From a checkpoint of a small transformer trained on Wikipedia: 8 layers.
Each number is 128 + 24 x the weight over the matrix's rms, rounded and kept within 0 to 255. Layers, rows and columns count from 0. Numbers have three digits each.

# layer 4 MLP up, 768x256, rms 0.262, rows 729-767, columns 0-255
127106141157109131136109159101147104108146118109120146070152175087142118130141142089150124065105138149171112140135135115131106125092133130148189118144169131157156140118126137157119112149133113120123122180112134132103132118122165095101160166165133106155139114126150097094081137116121123109143127136104069149112114111124118132140129134150157109119107087154106121145134136156105175153085130150168144127128105140129100169154159153134117091099166087089126141125105086124116121105101148143075159112174104117147134126130151104153103078114173126179126144150128127104136126142157164131146115095143169120160144105142086115158114112123143093145107124110078095096128136072145137127128132155108079101113102104142132088130177133096111142097162102179141112089146143152141103115109135
116130156121105145130152090099176108135119093107128121165154109137105096111174156127094133085118116155076105097138187155144150122154145130138149156111108113090129171119141090147107132137143170138114128099121101123117147120156139071120157131120102132134129119180147108140100132132096135094134118116120129105131145155109113120151093129095137126149126164128128141147159106104120160085131174103124116151171101145099169134121120097140136135128154103145136157101145116119172115143146158158128120137162112101142144122172111120156165105154114152134149108066144119153130106140136113149121142102157122110105124120128143114155115120124128140113135139088096142129132138170155142116134099165173128161116152129159160153108120129100107170112105139124133112121113124142144104149090140
099153145174099106133177081143128134146146132108112154162105134101138144083137136077130086114125119101098159138108134167137130107121111127133082099124120097105156115119157152143127110118152113106151100138150159150134116165141132159117101133124076146107103134117107106112107141125120148154069146128095154127121116156151133130137146115146114122080109116136112138155070111117141138118165129107158122115141111157153175152134112106195147145112121117134101141192135116123135161128144134127103131131134134085109121111149138091103112152099174126109158131090127101137144111123120143116109144135128135147160128117120097114096129154139170110138153079128113143114119116116171129171125169157133153122112116103104172103135140077156146146150163128111149072104106121139096142118134141
055116126091145120117116120128140134101117150135129166145128085082121109134165080127140131120117173115099129109108094122131124081108140082130143128149128123120121107140091162165178114112116126121172092133167070134140073137107140117131138117116172150150152133096167121116099098142114121069144146155126087149126117124105124169128198121156146142146139165156135122151162123148122109114131142143123130118148158145135157145121096096108095143140120103095110117124102171165126133125133108074136109120084095135130162136083125137138141102126178164151095130159134119112151162085124139098130120096118123134127134117148159119133165128104113180175115141115090075116129125130103126125135092136116146174094114101183092091166116109168148110145115159140127134122145154155138154153148134
133119082195176099159160112106176139128125125144151148096142110127121122103112052114147127132126160116125157147128135124086111097124104198085128147112104122148147162124119109160092135184093116096122108170167133138074145150110099115152103179088129157121125109118144107121144126108109123099172080147186148080125122150088102123130108151145116123151125124140110195148130152149147094085109137154119119174156121108068113132133130112158146148137143152096155138102097122082139126114138088121153092128167146120106140137088148148114145135153157153150126161113098117152152118120126102161151147179142108083132123145107136152118085159139167120111122118153136163117109168097104157117141143129136123120131098094163145084089138149152134135181151093125110102127116137128100130101110147
208083142124160127108134112150114154132080104148127150113126112138138166158102145153142151089144141074160161091117181143151156106120141127075143150139101117104132124151150098134101128122136147093136098108138120141145135161141148122166139143096123126149131132134086116106144129136125095085123155141104085129087160139160143080115120093111151142116127127120135101113168156161126118117128131098138136135137102120109129118075106142117115136128110086118134101144123145171080128130095120132123108158137112126173099111121105153161131108155117144136136156083115107111073136148124126074115108143123149154143155162107135151164124103105121149139177111132118124187130138179143135158136139109109104104150161117109164084153157116160121100113123104112170127105124105131117118107086146
159151163129141124114154160162129124131095137122106130135088103150137103138151123064148141102107157127166119118175133106098126100160140105141092098110171098126100138102083125124122126083166133126186141131164107110123131181111108154119143150148144129103117078125085154156106152143151136123072090107143115104096133098141111082125203126152103124146151129106067129057088186104105133097110145116134121114112125146159114136153145132162135082102141125109148097133125124095103153143081104147144140140105145130108145133113119158131123125123166152129121135130138149162105113146138084162159127152090149139110114099102133117142119123102130135147157117176098108158124098123109106117155093110115096125162135112102140127085117121120164120167116157136109123145106170122080140100151104
155054137114128173143172126154148131138100151133103128097154134108135107153111116101147131121133121079094117120132168140150136081078137142114130128131101150125143108094131101112112160145123142126163133128130100171106110174156123144128133169134143155129147124116116101136120173116143139133104084164116112120130138118116155061100133148165155116123153105121113137115140153113122136115139153155142150152129111103117118152138133118122161168112090123097159141138108130112132133107156115142132116168123143196152120080096120159141120143117098083140136152143136150115149085102122129102099120163119137158098126140102119143120113127147165153112119125155160141165116149129130128165134104138099111139121151127105082146170135118101138140124110098150141156126127145132123149104116125
106109134113136172148151108121154136111139051111137187109122131118109105175163095158129145086147062112116172106076126102142090146161079128111107155101150116147092088090102130142122165105108093120052103092120106122123095150125122123138138125178115086144126105141138165160141111104086158120109153154105163081102097122136146102099116084146151129137112127133142062140141093108083129113140115173153113172103145089079086088184123127143183184116146166098185153081135155146206132150107090102111129167142140138122117101110112147075137092120161131129110153188132165159133088153143115097079106135132169101113171123131095152166152147133133132140146131129080119112113106142117178138131142138120174108157143119089103128088137139166098064119155147110154127106113137148147110151165130
100140117121134139116108168117125145141136139129137101120125121132080123137159112134128098090129139141137125113109133110133142105131071126152152106116142174141158174134116156133123152131160131101166131126131116123111134067171125121095161117114111096104101137138161138129119151135095138100134126114143141106140157144103168143108133169107126164068135135103127187105105112123124168091155106150129117134139147153108101132080131121119108170101184104158108146133117079127106108126132131135144087161167105159084140120121154121141184135126133112132114130117123132186150117138130170131124183138103161104150114102142164135186144105158103140167138172127091099123138094145093090150127109148090112119129164126125123142136127117132139112142151126154130084116127121079145175127108165
108072140177150165153145087152119074097109100131129110100098151099126113116111135131151165150110150127130149137147111104121166118093130132124132129183132183106133128085108109130174122133108156139120123132095123117134135120122106129117114150121132122127117169083136126137112095138099148122095108043130130161111170094128138112095163108129122131147125128135160139122128134139159154087114161120115147129119141094091150112154148159160097199133129111123155131141127125112168125127132121119113090095109144097100131101133158150135117124184114097119145129148114099120169086123089127139144085130154116143136095121141119147135114130078113090123123142150102145146074135122137107154119144113108086084130061155125145141121111177159191109127121148097130138141118136174106123146109102
140116094139124159135127141117164098105120151090142144097124127064091142082150139113133106117123150112057150144144135130152098166157114108101113154156115097112108148155167099102118120118138161095157119158122163136116110157137099123096126166152185125120137132121130088150104089155100124105081143102095112165127079158159145137114136120147118106131187129101110098097122157104130131091130082146149139108104153092100112095098119094143108153105157064091156104119097145120133102175143111082089127141103174098146101098128125155139146127147135135178117136122175168143123117114112124123115154120105106136157151116119138127108153137131123129103147107144096094148116117105151109153106094148169100132165134127067184145081122109130159105116132146148140119116095118169119124153101105
127110111114107146147112145110140118123112141095119100109105102173149088140163071132107132107122172117127164115081088140139104125159145093152109191148116111213118130106133160151148079145121153131110151129166110143068119117160091133115140123136079108151117139104181131118103164094114151116107153109121156120119130131117129145111123113122128125113142119105162122111115153143108120143119125136170131155101138118129120141146141136118116101141159129130130125076126156122131118140108152120100128122135147112112146107119118109092135089087139096158114099161119161144172122167159088124149143106144128128175109115138143142120093113122094139127132139162115121173091135138179110135117133161150115151128112106132164145104105130139170194124072165136149182105138152114127109096108143
124154118163171107191136152154117096126142108114111155163101150112136130145141189097162135132137095140114146121109128140099108117125095118181123123095097121147146123111157112131139127140129098128140129162150112121087139123114152124162143134141161089110124076138119111148127128114126138134130106167130111084093090133119125082163098158116139105140114144150099118117128122136130088143097142124106128115052106142147123145132152111150110109113124125111130125130135112188111112154136086112138148162157135143139154165123129122096092099088118124149065142052130128101143137141096156109136148135120131096146139155170092165160134142151131124122146093140124145119150164154117151122136115132140175157124149158149096158133106114138120111138141142127126131162157097118131114115130119
167114162094137141122144111121138145127095140147132119148131120110155111148128094117105127141141183068113088143170132146149119133131177129135140148157121103099125144083148130147111138160113091108081122104106147156135112137087120100106126133114131141152158135126103127140147127141130103133112136140106146129109122103154156104131119138122134135126153115125139125142132130118127121105113104120108127130143132128100144128117152080126106119117127112130126165176143122115103178153134105143086146117133143130090107171172180093145143108119110125136125131144117100149095138117123108105104123119136088161105166114128185109133130138129116098142133177165104146133128141110135141123120156139116145151138106109116122090112163110110132093138135110119105113131102102112102106134125111
131106134101105125135141122091149110114137166100083115142126115155132129115117108149131116145115141089187115092152139125170146140130122107126131139125100116124141123123133132136111156151111117157144120136145102147143152185154154138144114113128167138121124089121101158126112147162155119146117124142111127121122125119133126133110130118082160125103156182112112154093149151104108147125124148134106098105089128119130124130102101095135144176131183114136140114102154140123090128115122092138111112130135152205149146140117176064128095136111148145166133152131115119141102128135124150115181117113127162091098133139152142150124134098135153107126084131134119126114152100115107134130132108102157106113155111165097100157166104137141118105095173131150136132073119097138112141081121107
146108104133117175089128087142099136127106109108138135103141122128084150111145114109134140134131099114139123130088123136154109095110139138104124123122128139083131121138107122127131158119169149106149116137108144097138118111124115134134126118137127144113076146106104089129120173132090117111126184130123167089145101109137147087124099142144170117133090131130143181089167116121100128094111114101140133146051133108177165124167106097145084084156126127102160120143076125123151151194128096150100139057160171121131136144146122126140125137102116067107148085147090093171118132138097150177128199094050110130173189160085114101151111124103154120106108139128116109105114109100091103074170143133133164097126142110166195132140096055099130109105097141171151148135090094149145130140113146
095116150124139091128186147181093168152162133132066103109141123123166140131134111149122104130158137147138134126109152146142133120142123096152073115087146153118133124126106143103140106163109138108123138102132112144102121104130122134126157156082147150138127113138144122138117149132122155106120108139142119125121105140123160124115106142108151149168147134154146104154103141087158110135131102140099146184126091154086164151156154121125140127097137152134172121153142103135133116107115145133119118186153118105136152138129117088137144131104122120106148126120115137079099150115144104150135143103121138174121117119108134097115129121140118119154134135109136143131133153154152164174123131124127067163162175154141153085141101148101150136118108100128159146129134115143112167148124133
182091152110152118158068163116115149161126136130155122104139146142117135127114146122113128130133120141081132136129160141113116116157122146155159157131103134104153131154136110119152155146160145124169152117147123122180094141132101115151133100086122169082144140030120111108105107150116148160117121157090134130115091132140127146145132164144092124162106121085115112095133131124155166135122119104158135160162145134099161108099093136134158117142092101136100100121115163132100110107146178128153126126117147122073143128127149156158108138085147132149073115148091113105158088108114161109115168148122140152156151141083108148119108140137193125111109111153099164156067116162145104108213121145094117129149132116168150164118151101137129156170153116122179120096142159141094128164126155
144103160162090115186158172124089135126142145150119149105088114145090142091071095120143124132110166099139100148154109131157108103049110148098089098113088147130104120116138142158145115152158102126137117147143104085157103141119121113126107099184130091128088090091133146148113123134167112179115123169104140103158154143109142172129113143127122114118125152134108100153108149122117132140107144143115179105105097174122141123129169178111078091101128111123167090126080104086178112132084175119124166092100115156110125130152131141123173134117099123123158139149089138109088138135117148093122131107108159149147121137169106117136134149106119075120136128140129157153126126131143103119143144127172120117110126131104083144101075100139128131150177162148135114154099105144120126134155086
166137152089164157172170135127145166130113091109130091130050142139107115110144124157107091098144120092114153102119162120122126136140128078135120148125120106093097105102155120148104080126088154130099107166132136135100123152123123147102155129151140118127151130140141114141134140141169138128127120127110105109120140086133145139133123126136098124120123118148137131115149155147126102128168147126116107126121128116160133106122137097174137103095121115111124110113137143126115112079131129142108139098108158152127143163117136132105118118144137087111131089136133116171163124103152140144092103138130124148158108141134150106128135089139112154143138141176135110116124130120147138134125129164158146157066138102113142154139127115101103137156137112144126135109109131128147149119139123
096127102118130135119140119141154086131129101112117098106098142095106138136120115150124138102142125126103135140105115149170093157130106169097129143100133157098127124099097124129110154126100115134140119128107126159094134130142154169109106120113121143128157154117125128124140105122171131125130126141094119126162108144143122116119131128149136100145123127089101152130114131186100084144167138122124124136125082130110163099122152137107076135123131090152130189138128128137116137103097152143151133154184109154129140107163082132114114143122100092143131134131109161134146138116115172137098103166173119145163159159140146134152124124121086170131139109149090160131131146131130152124111120096112130126130098138160130164123124143131124135155161145123105149110119091173114111115106141
116127136137120089119114150132103136124132120110142096106126117127110117173164153099141203144103120126140140131123128165125116170102102163099145112145120143115097134121121102089102079108100126101104197144090143140132143099166096143158113051121136077091145128080125124160072140146095088129183105109146125143108163140108153133156125119147135198130197131104135186123066144124093121144089137131164140121114149109082119143133162071142145120090154086143122130097127098117126145145126141105124098102175130122100136180125156148170114134164114138115155133124094096106158099105076134159130122082154153120128143146134171129095127151105145092135105160127127151138128136123124116150103106111104116131131170103136157126130122118113144097154121137107137104154081146136147121091156113
128108056158174140140141118139171180133119167153121141103161139142135121118124125141109127104135096135091110134114153130181100133132150143149143138135094110114082134157082139118118173157105138153107130167146117120145130088137151158170129169118167113132140147124125135153123149158102180153107139127110136127086074169078151125120147152104147158116155141131203138120113135140118122114143115127165114125094100115128119115090161129152125158152120131099114133134109175143156086124128152181103099138094113123081148095136164090145156102178114144155105122128137135122135143087150126153095182164153114138111111111133145159130136104143127092148160147189104086146167109162114138098103160115110096083134144114166160129115149147184143101126134130103157146101185178066152153092142143
125134094146138103122123089114111139119108145092088136130145160098087126104136133103126080092123126122149116183140121085132139139133129086128126118099154113176129183137154118149132128132151118102147116194111160127129126155099121101133146139132151178111180120122084140156085164130152138154090117102132099146111171115190084117128113118150123102117086101130139124105143112103155128117148161111108110142123104158139115145174122126128132127117128123126117114123166169072120123101100092123092158116138137118151150093115115117155167210103159159126181147138141110166160082156138165091151061096118113120129108121120172121160110120122109112133105138192096121117120143166142116124103155124132138120115096100160157106135109107096071147127132111139119131118165112153171124127142178
099139128099174149138108089109136132142133086171153145136151130135134103124135094122200163136089148146144104106090137091120110128147133135150108088091147107151131123103122160160154156188137092137122131132169156153121169128167127060114114183170093078111108117133104125098154159102119106151106187129167153158107133110110157117152096076139097093121112152142109116146111149092114156106156118118146150089171162142114114114148155142143137137138119130128136118145131086139146102126093120130118127124105128143075100129111079144134152116097128160112109129159139084126124150178113128087168111163141118125137160085095107191130137145109117120153148113161101093111096084140121143142144140128131110119098125123130121157078154135126118084097148119124193126099110139171139097108125122
116158150132103122138103093139151118102167094128094131106148142117156157128131143170116111100128143136120098172057140143139119140122107141176124115141115101126115130104109118164105135139136110108215161151146154153155100101151153138174115149113134121133128143127128113147147156163105112119151142123143113160120102125140142159113148102126107130117121154110108136164118165128142129132093158105113125127137111075163088163141102101092130090126170116158101105114141129103076068155096089144110154121123158112124086119145130111111150154093121117109132098113098133082073145164097159121140132104156157110129141129116119133131110124154116151153109116135140095142160125179102120124134096153109187130119140154095101136147108119134138078144099140151136128096105159139127115145132118
150107126129098104148161129112134137111129132154129151132131129106133126164154143165153119147137141104157156139168112118089186100146125137138095170137131152158105116118120095107149133132146160150116149144123094071137101142124095127086107146074149177184116130118127113132124119105159134122132157126133114136122156101141172123132100093153175128146136146142129164160111140119053151175086078130150104131135117151111142123122154124181120182103093151127181152107085164172127155116146119129094136139172124126125144151119104165124090147115147129097119136151139149125102167112155159130130110139156127149161106144113100177147130102145141109125160126117064088148138140121167135125117148097169126123133151137111138127145085127138143141080152137110142116125123117149125149161099132
136113115126127096077131164177141188128088173094111105140130061126103155141114116158123152092119137132136109161103084081089131061115131111183112103128141164127163097136133124146133123126110130137155147116138111128122124154100184083084186145120096115138142125095134088116089156135171072107137161098135148118113110145184118151177103118182089104126115149144108140085079105127167130181144109105151146113130118107145143125127134129165175157119096168174124105083172121153133077103153087133136103140130141143122120130060149121206148111108125095158170145099110103120115124146102123107132132080150099144116149186130128137147140162110110108109116144130112110127118100110119165162145100145144118103122127131140122149137113106186135155138148150163141130074126137143132129123107128
174066145127144097125075151098125106140089103153178150165117149103111162157152134152113176124171109146136127124111144140115177103116123145106156165150137120128123146176172107148146080153114139140140096122134120084195136125179109123158125106152145137164110124147126156141126140116122184162135160152075152148139139131171126085123157103142153098145094115109146107147147148114119133117133148121077134101123147060149113155115116125154108109137134141126099126108124162136154141133119126107158154123067130130131097142084153147113140103162088127174059123118178160143120123150078182131095146171115097129056160112122128080108131123154118094142097185149096108122152134093093092155138049157127138105105150083106106102092109109134139112134142098163152085073143113082104086180118096
134083090128143127150101109156094139091131142101095111110134128120134130126157178134095159133119123134126153128106113183124147128134155139157108137128156125110152137184149123115138128127125081125117135097172105139132112123123118126118131165107158088146109079128168118127086159138157115117094136133096125116101114168132136104155137147140108137092145145135113141161141141119134113093145146123130118162147150096103108134119173129123178105116149112130117137102137114119122134117138130098160098122127134116168134126119148129128105139120126113124159168132142155130150158147128145120159142086121112147124153087128124152123173134140140141130165077107107134097143110121108112136125113143127128123130132117125137195091121137127120127123158150130097101167124128151129164134096105
196111116145154139170180170120168184150098142144163113133106140124138097119127120124143098136147164125105112123128146103176143135143142117092106136140101113133129100159146099129107132115129096135138143147133136114184099154102092124129150115163140191145143157117081113168095129118126121153134144131117158139124157139145122092114099136123119154119170083119117146126159105125134135119089148124131119150121138093114138109140163132127160114103142100109152168140149105116138122174154162136108125109071140173057100122129149164113137101140110172161114130114128140113134113169099133128119109152098113149136121123145129110139113151163113138128094165148137141110110157121137095121129085119119157112128154147132153126130149087154108142124163138125115140117076088103127132133125142
142106129112145148136159144138123159127124140119166157104083161127095113129078162089135119131104098139124108136111103143108128119125110149113155143143128116135122140157148130160136131138119162138130151125140132118121140125144108113166146104133136110110109133131133131142103116122130123081132144119114165087099113134146121102134150148120147136111124104148176128128116139130143120126108166126145091142164142101133157142135099134110089140127148110098107134126105108152106114142120139155089122104150141140119122138091121121156126158150148107100131119112138141142103114151121158095127136120129124101122142108149129142082122151132117094150111140144137145088131153141150126128144120122114160125100121114125141127119131144120108137119152130169101091157155125126126138126132097
099120129131136115145140150114135178121110146144085120126175112063140167099141116179138144141105126157125121094097132151148150124140125112106127150116129113111080109131117136124122129107107128126170131115133171110111173109108118147108150147154155110149107117159103159140126167129144121141101151153109155146126110088121092161135178143156140158126118117119114125124123120134143121141083112122168173139139159079105139144101109130134108153137136113116103125138108108161099152119154117080144123148117125107112151129132135152127098151109193126151113080144111104129140152102147118114115103141142103151132125113122159119148121127123151094124145166143137164155097119117149114120105075109088134155136103086117111133159102115188150156115138146155136146140147150136132141147145139
142136158091149101184138111126079138120138145103158123123132132141121149093192148129128146076137131165106096147149122136168129111149121149124126069179158100136123147128173118143153088133115121091110098118156113152157130119135147117154170117152113141147160120126157069123107132125180108116147142135158123107146140154152141115125141181131181231134120167098106179087114130132160129113095146097127162108147124116159131128192117135130136128136112111087136131131122146113121109100130095142129195108115141160118110145104119140152131144088120111128167139115122101097102096135105106133154139122129103100122141106100198165087128113134096128135101190135136150152081134104149115150137071114125091097105095115130151132116128149119137138173087093097144169118156130101138163119116105
165107134157139120127108149141124089125133124091158142119102091154139166167140155168114124108121108136112123113090111132062133146133126146103141160134097138132155115172127143086113117112119120098151133086139132072155087120177141135137130120125105119130123125099115114154104147156112173145079133135103141129142085175142129076107160147120130104073145118165096158131145099141113153145115130117104182114098154137101115155135121141127086138172137094175119138095120144178145136149126114160162131102156114170114127138128196105166134123100126120161134131112150124122138101093139159092127094173099132105113120127138082136144123090125140169122076147113092153112106179121175093117109092111111129165134156096128154108075104147122165107116125125152150088132131113114166076077172113
146135103097155133159120147144158144122120107111155133146134107086117164106148108113070163102123111125098156112152155127123137173120131125114117173116082151087138136119134116131132154144143093120117130161112090117079135125164124132152165129126094103149174130126134124113139146117107164134137126164100098110107146147162160114109136088135150136085133152162105126112106147145108143123145118133155150107075140185133099123108119127134117120088125131138132137180112133115122122082130136134096113116117102089091128096122176132123136101160148122109200151131107094151158132180126149148118116124145082135121102168147119145127153135108185133090107086125120219142117127100153144121109145157169111100100164109152156097130108147134143110055134121176147099101101132133144090152124128
128137148119139102104120129170117076146149139140135073111161130099137151118145103119106138102144154148144117115093154174166149113149156176132115132150098118153189121148152099157123142152132102166124123152170134128144138069105118125122134125075143147155178101161135167095101140125079100149144144132134129131121115123150140106120122117110181143156109164139141141136175160133129138087135174150082175114142130120119135162121137141160127128110166108124175158142151102106121098128126130115106132162086134151118132144140149140138140117107120152169129144101126109098141113144109133159099145083129149121142114137132117127112108128095093127102111122100156125126111122110138135124115115123118122140102163125146096080125131138149130124110163134161097124136119157181101143131152130
137060113131117095122144095164137144123127185108138121127176119100156073160106137144128139143127125146151071134113084144133113091115121169155160171107113132167175099136136121108129143129122098152129075089130177128134157131083120103115130122110148150113157111142153121100115093107122084126145171111123110124142128102140124141116121087139122105131128121132092119116149134129132142141149165136153164122073141117091158125125112117096148126120156163148117105112143099125133108121132145137108116160128118116118091139131146142136144143131133138098166135125127090120122126135116165142133128116131119155120118147106158131127174132110103108136119126145096128151132133115102124131108128133106131088135160095108133117125134139160121113134119114132182183152122111125101146116149115